Part of a small language model's weights.
Size: 12 layers, width 96, 2 heads of 64, vocabulary 1391, 3.37M parameters.
Training: a variant of Muon for these matrices, 129M tokens, 7874 steps.
Each number is 128 + 24 x the weight over its row's rms, rounded and kept within 0 to 255. Layers, rows and columns count from 0. The size above them is the row's rms in percent of the matrix's.

# layer 8 attention output (transposed), 128x96, rms 0.0761, rows 40-63, columns 0-95
size [ 68 100  86  75 112  69  86  66  80  73  79  89  69  88  66  61 104  86  76  93 184  74 109  83]
[[147 143 110  65  86 127  97 129 107 143 160 107  90 144 162 115 167 115  48 138 157 156 127 131 103 162 128 139 124 113 110 112 148  76 118 124 168 161 109 116  95 129 118 118 156 113 155 141  92 104 113 121 161 110 131 113  90 182 131 119 145 127 106 135 163 139 135 147 137 142 145 135 142 104 122 114 154 149 130 100 135 123 149 149 136 115 153 147 115 100 158 164 111 122 130 143]
 [154 127 131 141 188 114 101 147 101 143 127 146 132 127 126 113 158 150 139 174 142  97 131 167 159 151 139 156 150 141 133 136 173 111 112 106 144 146 168 137 135 164 127 170 113 146 147 139 124 142 161  87 118 156 128 162 115 113 139 139 170 134 158  80 130 145 151 100 131  58 100 105 128 131 133 144 119 100 124 117 160 159 117 133 132 174 146 147 151 144 139 171 115 132 117 165]
 [141 175 138 123  87 191 159 141 143 142 131 126  78 143 104 149  84 140 163  84 109 121 113 116 128 120 125 114 158 131 113 148 123 114 204 135 133 132 114  96 152 136 100 117 167 107 151 119 114 137 124 142 106 132 144  92 142 119 147  69 127 154 109 136 108 131  95 118 109 171 127 150 122 164 165 128 107 114 124  96 118 164 142 125 155 143 108 155 116 120 150 145 158 134 124 149]
 [110  88 120 129 153 118 103 123 165 140 121 108 168 133 140 114 132 110 146 164 122 135 133 141 165  98 158 123 158  94 200 134 121 170 102 140 119 109 142 146 120  98 104 101  77 145 156 164 115 107 122 148 125 116 112 130 126 123 120 156 131 112 122 139 112 126 158 138 101  69 109 113 115 149 104 116 124 148 107 156 141 120 116 141 164 182 140 154 116 130 187 143 115 153 178 129]
 [130 151 101 115  52 185 121 112 125 152 129  91 135 137  98 156 122 117 117 109 180  93 114 116 111 113 139  89 120 117 117 121 101 126 119 146 139 127 125 124 122 113  82  96 171 132 148 103 141 133 134 143 150  88 124 100 140 135 143 102 114 129  97 129  88 137 123  94 113 199 124 149  85 131 130 132 126 114 149 119 171 130 111 141 163 122 164 148  87 125 125 132 128 150 101 100]
 [130  92 135 135 105 102 149 113 134 102 119 146 171 143 166  99 150 140  99 159 112 145  88 139 145 127 143 147 132 117 150 127 118 137 135 145 115  95  89  88 133  82  68 152  86 115  75 111 122  98 128  88 133 140 114 128 148 120 125 104 151 183 119 112  93 125 112 126 106 114 113 136 137  87 109 125 145 115 144 109 152 132 119  91 137 157 163 135 132  88  84 142 115 117 141 173]
 [113  63 133 131 111 118 154 152 142 105  76  75 145 122  98 106 141 111 102 163 111 130 156  99 172 118 157 102 115 169 106 124 115 128 158 137 155  72 145 123 129 135 135 159 105 165 149 163 147 108  95 122  92  94 140 139 132 128 126 142 121 127 133 137 106 164 123 101 134 185 111 115 107 177 130 112 101 113 148 143  92  99 123 162 129 112 110 146 120 105 123 126 136 119 136 118]
 [126  98 121 129 167 115 142 168 105 123 169 168 129 149 180  92 127 137  93 132 150 111 171 171  99 169 153 131 105 126 109 144 139 130 151 170  99 165 135 117  95 100 129 147 126 139 111 121  96 161 138 114 124 156 159 129 149 164 125 158 129 106 123 141 166 104 108 169 147 133 137 101  83 146 136 179 109 110 105 115 158 165 126 137 120 122 124 145 112  87 142 147 118 123 107 125]
 [134 126 130 106 111 155 155  93 139 114 139 107 146 118 168 148 131 146  89 137 150 146  96 129 101 145  97 123  92 133 133 113 140 125 116 145 110 148 171 173 120 109 142 128 104 141 140 142 157 107 167 135 130 151 162 158 107  96 128 126  88 120 147 115 137 149 118 150 118 139 139 106 150 129 123 116  95 175 111 104  71 109 128  68  97 114 145  81  89 126  86 132 178 104 123  97]
 [145 121 160  59 115 121 156 128 101  83 131 160 130 107 129 108 136 150  92 136  91 103 124 100 134  79  88 116 126 115 152 169 120 133 158 149 124  77 171 144 134 146 107 124 171 104 100 139 120 167 149 120 129 127 107 128 141 132 111 122 137  91 125 171 157  78 125 118 126 125 166 128 149 159 127 151 162 139 117 106 132 144 108 111 122 125 149 124 151 100 140 107  92 150  84 131]
 [135 142 119 118  99 159 126 119 111 102 116 107 123 155 105  94 118 152 166  81 108 100 146 136 106 121 140 122 113 136 146 182 131 128 153 158 176 100 116 109 154 139 123 106 147 118 113 138 200 135 119 197 146 112 128 143 185 113 115 136 154 118 109 100 112 146 111 124 143 117 126 159 133 140 148 107 108 154 126 141 132 115 108 126 200 156 118 131 175 112 141 130 156 137 105 124]
 [163 123 106 159 169 103 128 152 116 116 153 147 107 147 125 102 126  98 142 160 130 142 157 152 127 165 153 154 131 117 136 136 119 141 134  83 111 125 112 137 141 141 133 163 129 102 125 116 115 121 133 121 103 143 154 105 159 151 117 134 198 143 130 149 140 163  94 119 120 115  82 149 108 132 142  97 119 151 124 160 122 146 132  93 137 146  92 139 116 221 105 101 101 159 146 165]
 [102 143 137  96 101 117 118 136  70 142 152 144 114 100 159 126 109 114 106  95 167 152 143 150 163 127 111  84  97 122 115  73 115 132 108 115 126 128 150 118 152 125 136 122  98 109 136 124  98 107 118 155 146 144 133 148 154 118 136 103 144 160 156  85  53 138 106 120  91 119 103 167 130 112 141  85 100 125  96 124 104 145 145  98 143 147  90 114 134 117 122  90 113 110 105 144]
 [124 117 123 133 170  90 127 103 181 157 114 187 129 143  95  86 140 128 162 176 101  83 118 166 141 156 127 117 136 142 143 137 114 109 123  99 117  99 151 110 116 172 121 149 103 139 134 152  79 150 121  72 103 122 172 124 148 109 133 113 152 159 154 132 117 110  86 114 120 105 139  95 119 121 138 140 143 139 112 126 112 123 125  88  75 126 118 133 142 153 135 123 122 160 142 133]
 [120 133 136 141 124  99 167 127 123 127  93 114 102 104  90 104 151 168 114 115  75 105 184  83 134  97 114 146 139 192  90 144 129 139 136 158 138  72 135 131 102 137 131 164 147 112 161 131 114 104 127 121 117 113 119 137 161 148 150 154 143 114 136 100 133 145 127 140 161 165 129 137 122 132  81 120 141 121 132 131 129 158 139 147 167 132 118 122  84 101  90 171 107 125  97 124]
 [116  89  63 112 132 154 134 101 113 154 112 126 118  96 132 106 187 136 124 121  86 116  69 110 144 133 138  72 135 106 139 128 132 129 168 132 151 164 158 108 150 151 139  99 143 112  94 104 127 172 133 149 149 101 129 113  96 114 114  98 149 111 152 136 139 106  88 148 159  83 133 146 108 100 111 116 125  96 122 154 121 176 133 155 107 116 130 123 114  99 123 109 106 129 143 126]
 [139 143 113 126 198 121 100 157  88 118 106 141 174 129 177 128 162 135 107 164 161 160 141 162 131 137 103 156 158 118 165 178 154 153 101 137 120 152 141 146 121 163 154 155 141 161 156 161 106 177 110 102  99 119 121  99 134 123 136 130 150 150 161 122 129 114 133 103 121 103 113 159 104 145 114 147 114 115  95 128 123 112 153 119 111 131 142 142 124 168 162 164 125 140 136 118]
 [ 91  99 163 130 122 134 160 118 128 133 126 154 103  84 107 124 139 127 176 125 104 132 160 155 149 116 150 131 112 138 114 146 143 149 164 134 156 145 148 102  97 107 121 100  94 126 127 102 112  83 126 132  94 120 111 147 163 122 120 119  66 115 115 177 112 115 115 140 146 141 176 143 138 126 109 133 173 123 115 119 124 162 112  81 100 121 158  82 166 104  95 109 126 135  93 162]
 [ 84 143 132 121  56  86 151 137 179 142 126 155 176  87 123  93 131 145 154 117 135  84 119 134  94 126  82 132 130 151 159 121 110 142 139 143 138 154 123 109 126 111 114 122 113 143 144 114 146 117 128 121 146  98 130 204 108 135 127 146 104 138 156 116 132 105 107 158 143 165 134 126  86 164 122 152 138 143 122 110 130 131 127 154 111  95 148  96 133  88 144  89 135 117 112 115]
 [137 123 110 148 179  65  94 124 106 108 111 134 134 149 154 154 154 113 117 139 171 126 143 153 150 175  73 125 172 130 157 166 144 130  91 111 114 166 132 125 133 117 136 156 130 161 127 105  91 128 119 108  97 165 115 120 129 153 135 149 109 156 129 133 166 148 128 117 110  99 116 106 143 128 133 160 109 116 107 108 139  81 127 112 153 160 121  96 156 154 140 152 136 149 167  96]
 [134 126 134 129  37 171 155 107 134 134 127  79  94 148  83 117 110 127 125 100 115 144 117  78 116  82 148 116  88 133  97 108  92 120 152 145 108 117 126 137 151  94 124 128 130 128 108 105 146  99 138 178 157  99 137 105 117 139 125 121 124 116  74 142 100 128 121 125 142 193 128 152 112 164 141 117 135 130 152 120 108 139  99 151 145 127 107 116 117 116 123 111 144 132 117 114]
 [138 120 134 128 178  72  85 141 135 155 148 167 120 116 164 150 126 126 125 125 135  93 120  96 128 127  90 112 122 109 144 135 112 137 102 130 127 170 170 149 157  89 169 118 114 147 115 128 119 143 140  95 101 166 119 149 144 112 130 160 159 151 113 105 160 101 139 157  79  85 153 121 142  88 105 165 136 143 124 138 126 135 133  93 110 137 101  70 149 105 128 131 160 116 141 114]
 [116 136 116 127 216  79 106 149 131 100 143 162 167 115 165 128 152 127 129 123 148 119 107 166 118 160  89 165 189 128 166 178 145 126 107 110 131 147 155 143 110 144 153 143 122 104 123 109  99 140 144  98 146 150 122 115 159 116 108 130 104 126 130 103 156 120 179 134 120  95 101  83 146 126 131 152 133 113 124 131 117 136 154  89 148 148 146 127 121 145 114 139 131 129 129 104]
 [120 112 147  95 112 140 101 121 145 110 119 107 157  93 136 116 116  63 126 108  77 105 145 112 137  91 166 161  94 115 106 102  94 117 170 130 101 124 152 141 101 152 114 121 103 118 121 125 141 121 116 103 134 127 165 139 143 117 130  89 142 108 159 175 148 112  97 165 153 150 139 130 123 130 156 114 125 130 180 171 156 132 172 147 112  83 112 143 150 159 130 106  98 106 132 135]]
# layer 8 attention value, 128x96, rms 0.061, rows 41-63, columns 0-95
size [ 97 100 103  99  94 113 118 119 108 107 107 104 113 111 104 105 110 103 120 104 118 103 105]
[[134  84 112 142 115 128 144 115 152 132 147 166 101 121 175 134 128 143  92 100 105 139 136 146 113 127 123 149 124 152 133 123 134 166  84 111 180  76 145 108 147 105 107  80 159  88 106 151 132 122  94 137 114 115 153  95 127 127 151 136 113 120 144 166 113 150  99 125  72 195 100 140 128 150 135 141  99 133 129 137 125  97 152 153 108 110  95 109 145 121 156 123 135 119 131  87]
 [ 97 131 106 140 132 101 115 121 129 121 143  62 136 132 138 128 174 129 124 132 157 172 151 123 122 150 128 136  84 151 107 124 133 122 109  71 117 100 128 157  98 110 147 137 123 115 163 123 162 130 129 123 139 120 117 148 144 109 136 154 151  74 156 143  94 109 185 116 168 117 137 176 140 108 115 163 130 147 132 134 129 140  96 170 131 107 133 135 171 120  85  70 124 111 110 143]
 [135 115 150 137 115 118 154 144 145 109 146 123 147 131  95 156 146  74 130 106 161 136 121  89 119 149 120 124 126 149  78  67 161  84 102 102 129 120 140 110 173 127 135 162 148 111 132 134 114 142 121 128 149 139 139 139 142 115 109 109 121 133 141 148 145 114 112  71 166 158 118 132  71 102  97 127 133 100 162 128 151 119 113 117 100  67 114 153 144 121  64 140 135 117 125 119]
 [ 92 121 118  78 109 120 161 121 115 142  95 118 135 144 146  70 114 117 138 158 127 133 158 146 155 134 143 114  90 137 109 135 109 180 124 176 133 128  99 124 121 119  95 103 141 121 102 114 132 160  71 115 143 138 101 149 120 183 113 139 151 122 130 149 169 116 114 137  96 110 140  93 173  97 129 148 119  94 110 133 113 143 121 143  89 110 116 133  97  93 116  99 148  99 174 120]
 [140 174 129 104 142 128 105 103 150 126 162  83 129 119 105  94  85  96 150 117 116 123 159 142 158  82 120 123 113 193 114 109 167 144 121 137 121 146 146 128 106 115 170 139 145 164 151 165 110 109 108 128 133 118 139 115 143 136 131 124 118  72 129 110 162  98  91 124 103 126 163 100  81 148 122 144 148 111 131 129 120 101 100 143 129 128  86 121 110 174 107  87 123 159 138 131]
 [123 160 129 135 130 154 118 120 165 162 174 141 101 164 150 113 119 145 143 138 117 108 103 176 106 113 129 115 106 129  97 138 130 120 103 155  97 144  61 156 102  82  91  87 138 156 120 121 115 100 124 142 160 143 120 132 138  91  98 135 179 106 143  76  95 101 132 138 134 114 105 112 161 133 106 133 111 144 156 142 138 169 117  82 135 134 100 124 142 150 127 104 108 146 149 117]
 [140 148 124 105 134 120 141 147 140 104 128  92 131  91 148 128 149  96 163 130 146 139 129 105 125 100 157 161 137 163 132  89 112 115  83 123 172 117 135 131 138 166 137 111 142 109 123  97 142 103 146 121 124 156  91 140  91  83 161 169 158 168 129 169 143 151 114 109  97 148 131 131 124 111  75 105 129 149 162 165  96 136 122 108 125 140 162  86 128 137 114 108  96 177 116 144]
 [102 164 130 123 121 127 122 122 128 109 130 158 110 124 161 113 100 124 144 114  99 167 167 120 142 111 138 155 157 150  84 138 101 123 108  58 116 124 124 152 144 103 132 129 120  88  87 112 109 107 128 115 122 109  92 107 112 134 141 154 156 164 102 106 125 138 142 120  93 147 146 149 106 147 138 175 137 103 121 142 145 142  81 145 116 166 141 155 185 115 140 103  98 191 128 146]
 [ 97 139  87 181 139 138 115 107 160 160 110 112 130 160 114 130 145 128  87 129  89 148 144 135 122 144 144 184 158 149 109 103 137 110 115  90 145 168 110  95 107 102 129  90  47 129 135 133 150 110 117 108 143 109 154 129 175 101 151 111 120 101 150 119 114 133 151 159 143 108 107 102 139 134 112 153  96 157 160 140  96 114 129 109 133 155 123 132 121 166 129 112 141 136 111 110]
 [153 129 161 102 144 134 145 106 138 163 138 150 104 130 128 129  88 137 129 102 108 119 113 159 149 100 151 136 159 139 101  83 124 145  81  57  93 102 160 131 157 136 118 120 136 134 129 128 105 148 128 103  95 173  96 133  87 159 123 111  89 173 149 109 144 123 137 165 106 136 122 120 111 142 132 139 150  86 150  85 121 116 116 123  94 143 119  92 106 138 124 154  89 117 124  94]
 [ 95 161 144 125 132 140 125 135 126 174  84 119 155 132 114 155 125 178  86 152  85 148 150 172 122 121  94 105 121 143 117 111 104 112 128 175 141 138 130 142 147 137 106 121  85 136  78 107  93 140 139 127 136 131 129 142 186 127 107 115 127 107 136 122 109 135 146 107 144 159 141  91 151 117 156 131 119  77 124 157 160 124 127  91 111 131 163 130 163  89 178 129 134 123 158 110]
 [153 132 148 136 123  98 100 135 149  98 134 146 129 137 133 144  90 169 172 148  85 130 125 113 125 112 145 123 163 152 107 132 117 109 135 150 152 118 151 148 120 113 158 140 166 136 107 130 183  76 154 152 103 109 173 124 132 134 136 127 119 183 113 173 148 100 121 106 126 140 134 129  98 158 137 101 173 148 119  98 131 132 111 125  97  81 150 125  97 122  74 139 165 120 148 101]
 [150 125 162  85 137 145  83  90 113  90 180 119 112  80 152 128 117 138 135  95 133 137 116 111 150 135 188 156 123 117 154 189 116 118 120 124 118 141 111  82 146  91 151 125 137 123 135 128 190 130 140 139  96 140 107 146  86 118 107  88 128 113 132 128 153 139 145 158 146 154 127 148 154 109 156 136 109 149 115 131 171 143 153 159 125 135 104 144 140 148  91 135 119 112 116 117]
 [129 148 153 114 147 106 122 168 149 108 170 117 162 139 148 130 102  98 127 137 156 142  99 141 169 169 158 112 113  72 152 150 143  94 100  98 148 174 131 147 162 136 142 111 106 164  99 176 165 133 125 161 143 148  91 102 175 103 149 138 121 122 100 136 128  87 146 114 148 140 136 113 107 135 162 101 132 162 129 135 146 104 138 137 102 101 142 125 133 119  93  95 140 149 124 145]
 [137 131 169 129 152 149 159 151 135 146 120 116 143 143 121 130  87  74 137 168 126 151 160 130 118 156 149 166 102 100 137 118 156 109  98 110 166 115 121 148 118 132 101 160 151 115 126 156 143  93 126 122 113 158 148  96 133 155 128  68 144  95 101 107 124 130 178 104 113 163 108 102 102 140 162  93 141 129 129 113 129 144 155 111  75 146 156  94 155 105 140 161 106 133 110 147]
 [142 134 142 157 121 110 134 118 136 147 134 160  87 117 138  84 138 100 141 149 119  76  76 148 119 148 127 127  94 116 126  92 137  95 142 143 134  87  95 145 114 157 134 137 106  81 133 111 133  89 149 171 148 137 116 137 108 136 145 126 114  92 143 131 133 106  93 138 134 165 145 133 130  85 140 102 177 125 149 115 198  93 142 160 119 164 123 112 100 113 115  99 153 112 136 154]
 [142 125 104 157 175 108 105 140 151 132 117 104 132 102 148 126 103 137 106 116 153 108 135 124 133 124 114 154 104 127 121 111 118 143 122 162 109  82 105 130 164 161  93 175 160 137  99 155  79 136 137 102 194 120 148 112  96 121 152 139 143 132 101 120 135 129 110 160 150 156 126  70 140 109 149 108  84 170 118 135 144 122 162 139 125 157 101 160 106 112 144  94 118 147 136  87]
 [122 144 126 164 143 116 103 123 140 114 138 132  94 114 130 153 150 145  83 109  66 145 149 137  98 132 118  82 110 103  84 104  88 109 130 156 162 120 118 157  91 133 127 114 124 125  80 156 143 168 153 138 146 130 145 128 136 133 141 151 103 134  91 148 139 134 161 129 126 152  63 148 156 121 147 193 144 124 116 156 119 126 110 123 108 149 138 160 122 150 113 107 108 139 133  77]
 [ 83 147 145 144 122 158 134 125 134 136 160 126 144 116 145 183  84 142 135 170  92 128 130 153  90 121 167 120 159 127 118 103 101 131 132 101 112 131 144 137 131 144 155 118 113 130 133 169 156 143 127 111 165 112  93 160 116 113 131 120 163 103 109 142 102  71 160 122 122 115 127 130 123  95 101 114 170 178 131 137 103 150 153 157 155 128 148 164 141 133 119 150 161 160  83 165]
 [150 107 114 165 164 110 131 150 146 117  97 144 141  86 162 132 111 135 134 139 146 138 149 132 102 155 106  92 158 137 143 127 142 151 125 124 130 147  84 140 114 168 201 137 181  69 108 123 126 137 141 155  80 165 125 168 154 151 127 175 117 146 145 122 116 117 107  97 102 112 133 126 142 107  94 111 133 136 118 110 170 116 168 118 129 132 129 156 105 137 148 170 134 138 121 136]
 [123 141 107 144 125 138 146 113 131 130  96 142 122 187  91 111 158 143 130 105 146 149 120 136 134 121 106 147  96 171 124 151 156 163 126 122 139 173 109 132 111 173 111 142 127 108 141  99 124  92 122 157 157 156 152 122 121 155 137 154 178  88 166 149 118 170 100 164 150 134 175 114 166 118 112 109  96 120 137 107  94 116 124 113 133 102 162 169 101  90 116 115 124 115 105 152]
 [163  89 129 124 148 144 142  60  78 118 108 157  74  83 124  89 100 139 102 115 167 129 149 135 117 103 148 118 123 125 138 133 142 138 109 135 103 124  86 124 126 123  99 107 151 156  98 108 133 157 154 166 105 102 134 160  97 126 186 139 132 112 139 132 155 126 110 127 118 107 151 158 152 118 121 111 107 148 118 105 145 123 124 135  88 146 130 137 109 153 122 176  86 129 162 144]
 [107 152  87 152 130 119 147 130 179 125 126 149 102 150 166 110 131 150 130 100 177 110 110 161 125 148 115  72  96 152 152 110 109 112 125 159 157 124  87  87 136 112 128 144 114  91 140 162 154 153 122 111 132 104  85 153  84 125 114 160 117 124  91 127 135 140 144 104 134 143 108 171 132 122 107 150 134 118 123 112 102 123 122 159 158 133  94 122  78  90 106 132 121 163 104 149]]
# layer 8 attention query, 128x96, rms 0.0614, rows 64-76, columns 0-95
size [ 41  40  37  32  52  39  64  69  45  85  86  69  80]
[[148 207 106 148 166 118  56 128 159 137 143 167  85 150 111 135  98 155 113 101 118 129 122 110 140 144 102 124 121 116 113  93 123 120 121 121 116 121 120 118 133 130 150 114 126 132 105 116 112 110 133 158  98 110 123 137  96  59 163  96  96 116 138  72  96 145 115  98 113 109 158 160  98 117 130 119 122 133  97 134  95 152 111 122 121 135 114 153 127 119 148 104 142 118 139  92]
 [143 186 100 153 187 108  66 153 185 129 121 130  99 170 110 115 109 162 121  96 125 127 111 129 143 138 108 136 122 106 122 100 103 156 110 114 120  99 135 145 120 133 162 108 108 129 108 138 145 116 101 170  93 101 143 110  93  72 161 125 102 109 127  97 119 127 124  95 110 100 145 153 117 124 114 123 130 117 112 157  95 128 129 133 111 145 129 155 111  77 142 100 135 108 126 112]
 [122 106 154 119  74 129 171  79 125 105  99 118 160 131  90 120 144  89 151 163 122 105 149 145  96 115 151 140 165 161 120 163 133 116 135 159 115 147 101 144 131 110 106 135 134 117 128 155 150 114 142 111 132 164 155 125 141 130 120 126 199 169 127 142 155 148 149 145 121 186 119 103 144 190 141 115 109 133 115 129 156 126 131 109 148 107 118 145 140 163 104 154 138 162 140 120]
 [144 116 125 104 116 122 118 107  99 161 137 103 125 135 112 166 130  99 155 115  94 123 129 150 107 137 174 149 135 161  99 143 149 138  97 145  90 141 146 115 118 109 125  88 137 110  83 143 113 119 148 127 154 177 132 120 117 141  99 113 138 145 108 116 122 191 107 162 188 160 133 140 133 147 131  95  84 134 121  72 135 130 153 129 145 113 129  87 119 159 108 185 107 138 107 113]
 [153 181 103 154 172 106 110 150 188 104 127 133 121 148  96  86 122 155  95 114 149 127 120 134 118 115 111 114 128 116 129  94 100 110 114 120 146 103  99 160 125 134 154 122  96 123 126 133 166 134  98 145 107 120 154 123 127  82 178 112 101 111 131 106 138 105 143  88  68  95 136 143 107 114 123 145 164 127 132 155 105 112 135 116 102 153 109 145 123 105 146  78 171 122 140 119]
 [127 174  94 146 120  88 115 137 173 120  99 120  91 166 122 140 109 145 163 110 170 161 130  96 135 138 122 106 147 151 122 141 130 136 138  83 125 130 101  92 116 108  98  92 116 139  91 134  97 129 130 176 109 128 103 154 134  99  92 114 105 101 144 127 107 138  94 105 122 156 141 161  88 109 151 104 132  88 138 161 158 182 110 158 141 147 143 129 132 136 117 110 111 112 136 166]
 [114 137 144 114 111 107 126  95  83 139 125 152 102 130 130 174 136 136 148 124 120 107 129 137 122 146 124 153 149 174 122 144 163 143 129 112 119 150 130  86 121 149 116 129 138 120  63 135  98 105 173 127 133 162  97 160 152 123  87 117 136 124 111  97 103 196 109 128 158 126 147 149 142 122 144  94 117 107 139 118 154 129 116 123 154 132 144 138 117 208  99 162  86 144 113 147]
 [143 131 102 144 157 134 133 158 187 109 138 102 152 131  95  73 117 117 112 126 126 129 113 148 144 103 122 106 115  99 126 111  80  89 118 154 122 118 117 182 126 115 144 118 115 127 160 128 151 157  97 125 119 112 173  79 100 114 162 118 109 118 135 138 177  85 157 125  86  91 129 123 136 148 109 158 130 163 128 144 105 103 163 131 101 129 107 134 117  86 125 100 169 131 129 117]
 [156 111 117 154  91 123 210 117 102 122 154  90 170 118 152 118 108 114 141 135 127 113  75 122 116 109 120 132 123 153 124 112 108 162 135 158 100 129 150 170 145 129 148 133 150 100 126 142 160 126  93 119 146 108 159 112 133 114 170 119  97 155 156 123  93 126 132 119 124 145 111 108 126 146 148 147 176 131 118 131  87 117 131 114 112 116 138 123 109  87 100  85 149 136  88  75]
 [136 124 128 140 110 158 133 158 192 146 135  96 131 137 122 118 126 116 149 134 133 136 139 138 132 118 145 115 120 114  92 105  90  96 118 151 111 108 117 170 114 118 146 120 128 142 180 115 115 151 110 129 100 116 147  87  76 125 134 127 102 150 132 157 163  72 147 151 117 119 134 127 161 169  94 140 112 166 103 114  99  87 160 110  95 109 129 110 146  88 146  91 184 115 144 104]
 [112 138 147 112 159 117 121 107  60 109 121 170 124 121 147 142 135 157 110 114 114 134 108 114 107 134 140 136 119 136 144 134 164 170 130 105 146 115 142  83 137 152 142 130 132 102  95 142 127  85 145 132 149 128 122 173 207 129 141 130 139 108 127  92  85 176  97 116 125 153 101 148  93  90 146  94 154  97 155 115 148 156 113 121 159 127 128 128 122 143 116 144  75 126 114 148]
 [113 118 155 107 135 104 125  81  86 145 105 170 123 109 147 153 167 162 121 127 140 122 144 131 131 151 140 132 151 118 156 133 199 131 153 113 115 131 140  88 118 123 129 133 124 137 108 148  90  89 135 117 143 143  89 147 152 143  96 151 142 140 146 110 108 155 114 123 142 150  96 127 110  93 152  90 116 109 161 137 161 141 132 170 151 148 147  90 139 175 143 169  97 118 126 181]
 [145 105 130 143 127 129 177 100 115 130 107 131  88 116 133 128 145 132 160 128  94  62 154 159 126 140 112 100 142 144 148 119 152  98  87 156 113 188 137 161 114 118 102 140 131 122  97 110 121 156 118 117 156 103 102 125  89 107 107 140 127 176 122 147 109 124 144 169 107 117 167 112 113 113 126 121 101 132 112  98 153 117 124 104  99 134 203 148 142 121  93 134 134 102 108 109]]
# layer 8 attention key, 128x96, rms 0.0615, rows 64-75, columns 0-95
size [ 54  44  42  42  50  33  58  59  52  63  54  46]
[[142 194 122 149 163  82  71 152 191  78 116 140 103 143 119 109 108 152 140 115 121 151 106  89 130 120 128 134 111  92 138 108 106 118 112  90 133  99  88 155 114 114 158  97 133 125 137  80 129 137 126 156 129  93 123 122  93  76 128 111 110 111 137  95 119 137 121  86 128 104 119 140 109 131 155 131 135 103 118 144  93 130 115 137 111 154 114 132  91 122 150  99 137 138 130 148]
 [142 197 109 146 140  90  63 169 192 117 117 127 118 164 122 127 125 161 142 115 134 140 103 104 119 132 133 150 118  76 139 109 103 145 117  96 104  98 119 157  97 127 150 107 149 141 125 105 138 127 105 149 120  85 141 119  98  73 134 129 132 114 148 102 135 126 113  77 131 104 121 118  99 129 137 114 163 103 108 133 103 119 111 143 114 135 131 120  73  94 147 117 121 135 141 132]
 [107  90 128 102  82 147 203  63  80 139 142 122 140  91 115 150 136 104 104 138 138  96 156 159 136 144 112 133 169 158 135 150 164 130 133 163 121 161 137 132 136 147 120 132  96 143 115 176 134 119 151 121 135 171 121 143 163 147 123 151 145 158 124 152 135 138 158 179 110 160 150 128 141 162 123 142 112 133 143 116 145 123 118 120 127 107 148 139 173 140 119 149 131 160 127 121]
 [129  60 143  82 103 159 201  95  87 161 151 100 136 112 151 125 160 117 103 146 119 112 152 175 127 144 148 144 132 164 106 150 130 117 125 134 121 142 162 112 127 138 131 161 118 135 120 157 117 125 157 110 117 180 166 108 127 170 157 145 148 133 121 140 142 100 152 182 141 133 164 132 162 147 116 133 111 159 126 106 146 116 140 125 155 124 136 138 156 128 129 166 136 123 127 123]
 [134 188 100 140 167 106  62 155 172  79 132 132 140 132 103 116  79 156 126 136 142 133 109 123 123 107  83 113 134  83 145 100 129 105 117 135 133 118 102 158 128 129 155 105 102 116 126  96 168 136 113 133 152 120 122 129 117  70 128 101 138 112 153  98 156 113 112  81 106  92 105 112 101  93 137 150 149 146 121 133 102 137  86 132 117 158  99 125 112 113 128 123 133 137 125 111]
 [112 119 117 143 116 130 198 125 126 109 116 145 130 105 135 112 149 132 157 110 211 130 145 110  91 108 111 101 150 132 110 158 120 147 171 118 136 131 120 142 141 100  89 124 129 156 156 133  98 145 133 137 137 108 108 114 143 114  97 117  98 121 163 141 127  77 150  96 124 143 161 125 125 177  90 150 126  86 101 125 170 147 134 151 111  91 130 147 138 101 125  96 144 122 147 171]
 [132 114 156 141  87  87 167  80  76 125 131 149  97 106 126 143 167 140 131 107 143 105 145 122 121 155 115 173 151 177 126 159 146 150 149 127 112 122 144 110 116 175  88 130 128 139 108 172 100 105 171 131 107 141 111 162 166 136 118 136 145 125 103 137  92 163 145 142 127 141 155 141 147 181 132 118 144 103 151 123 156 122 136 144 134 104 129 148 112 160  92 146 106 150 112 150]
 [138 134  94 115 145 143  97 157 183  93 120  92 160 140 116  82 107 118 116 148 116 143 100 171 133 113 113 114 118  88 136 108 117  48  98 144 123 147 128 172 143 108 159 109 109 126 149 113 128 158  91 115 136 130 148  83 105 115 158 123 137  99 139 116 175  89 146 129  92  94 116 121 139 113 136 137 122 173 103 140 122 110 138 120 107 146 125 136 133 101 136 147 160 119 126  94]
 [142 105 104 146 101 142 162  81  87 118 135  94 143 118 169 146 162 108 172 160 125 152 111 131 132 111 103 146 168 140 155 148 143 160 125 127  95 163 143 185 148 161 128 141 129 145 106 166 139 121 109 102 141 135 135 120 144 133 140 138 151 112 132  87 106 174 137 146 148 148 129 132 142 135 149 106 128 125 136 115 152 167 145  69 110 106 112 117 148 143  79 164 100 166 116 114]
 [131 134 124 117 112 160 132 147 191 128 133 107 131 131 118 100 102 112 124 153 120 134 128 160 135 126 147 121 110 121 106 107 107  62 115 163 119 128 113 154 129 120 155 101 134 133 168  92 114 165 110 114 122 139 117 102  58 119 138 132 105 150 138 149 160  75 126 153 122 101 121 136 150 152 109 127  99 160  90 121 119  72 143 122  99 123 148 135 169  89 162 107 165 112 142  99]
 [119 148 140 122 150 126 122  94  77 124 132 151 143 141 141 151 150 176 115 104 122 136 115 134 122 115 121 101 161 120 119 117 122 172 140 112 128  98 149 105 132 126 144 128 125  79  91 136 139  92 135 149 128  97 133 134 207 141 146 104 118 107 105  91 104 170 122  89 117 164 141 132 119 117 122  85 163 133 173 109 142 195 140 109 151 132 110  97 102 110 127 100  94 125 108 126]
 [155 148 133 149 140 127 105 118  98 194  83 183 121 155 143 154 132 170 121  97 109 108 161 114 131 150 149  85 167 106 166 115 141 161 132 115 153 117 149  82 125 111 121 127 140 114 148 125 105  95 141 146 160 126  91  96 130 101 103 133 124 118 103 120 137 104 130  92 107 129 116 107 112 111 119  97 173 125 144 146 151 165 135 160 156 154 136  93 114 127 150  98 132  95 145 140]]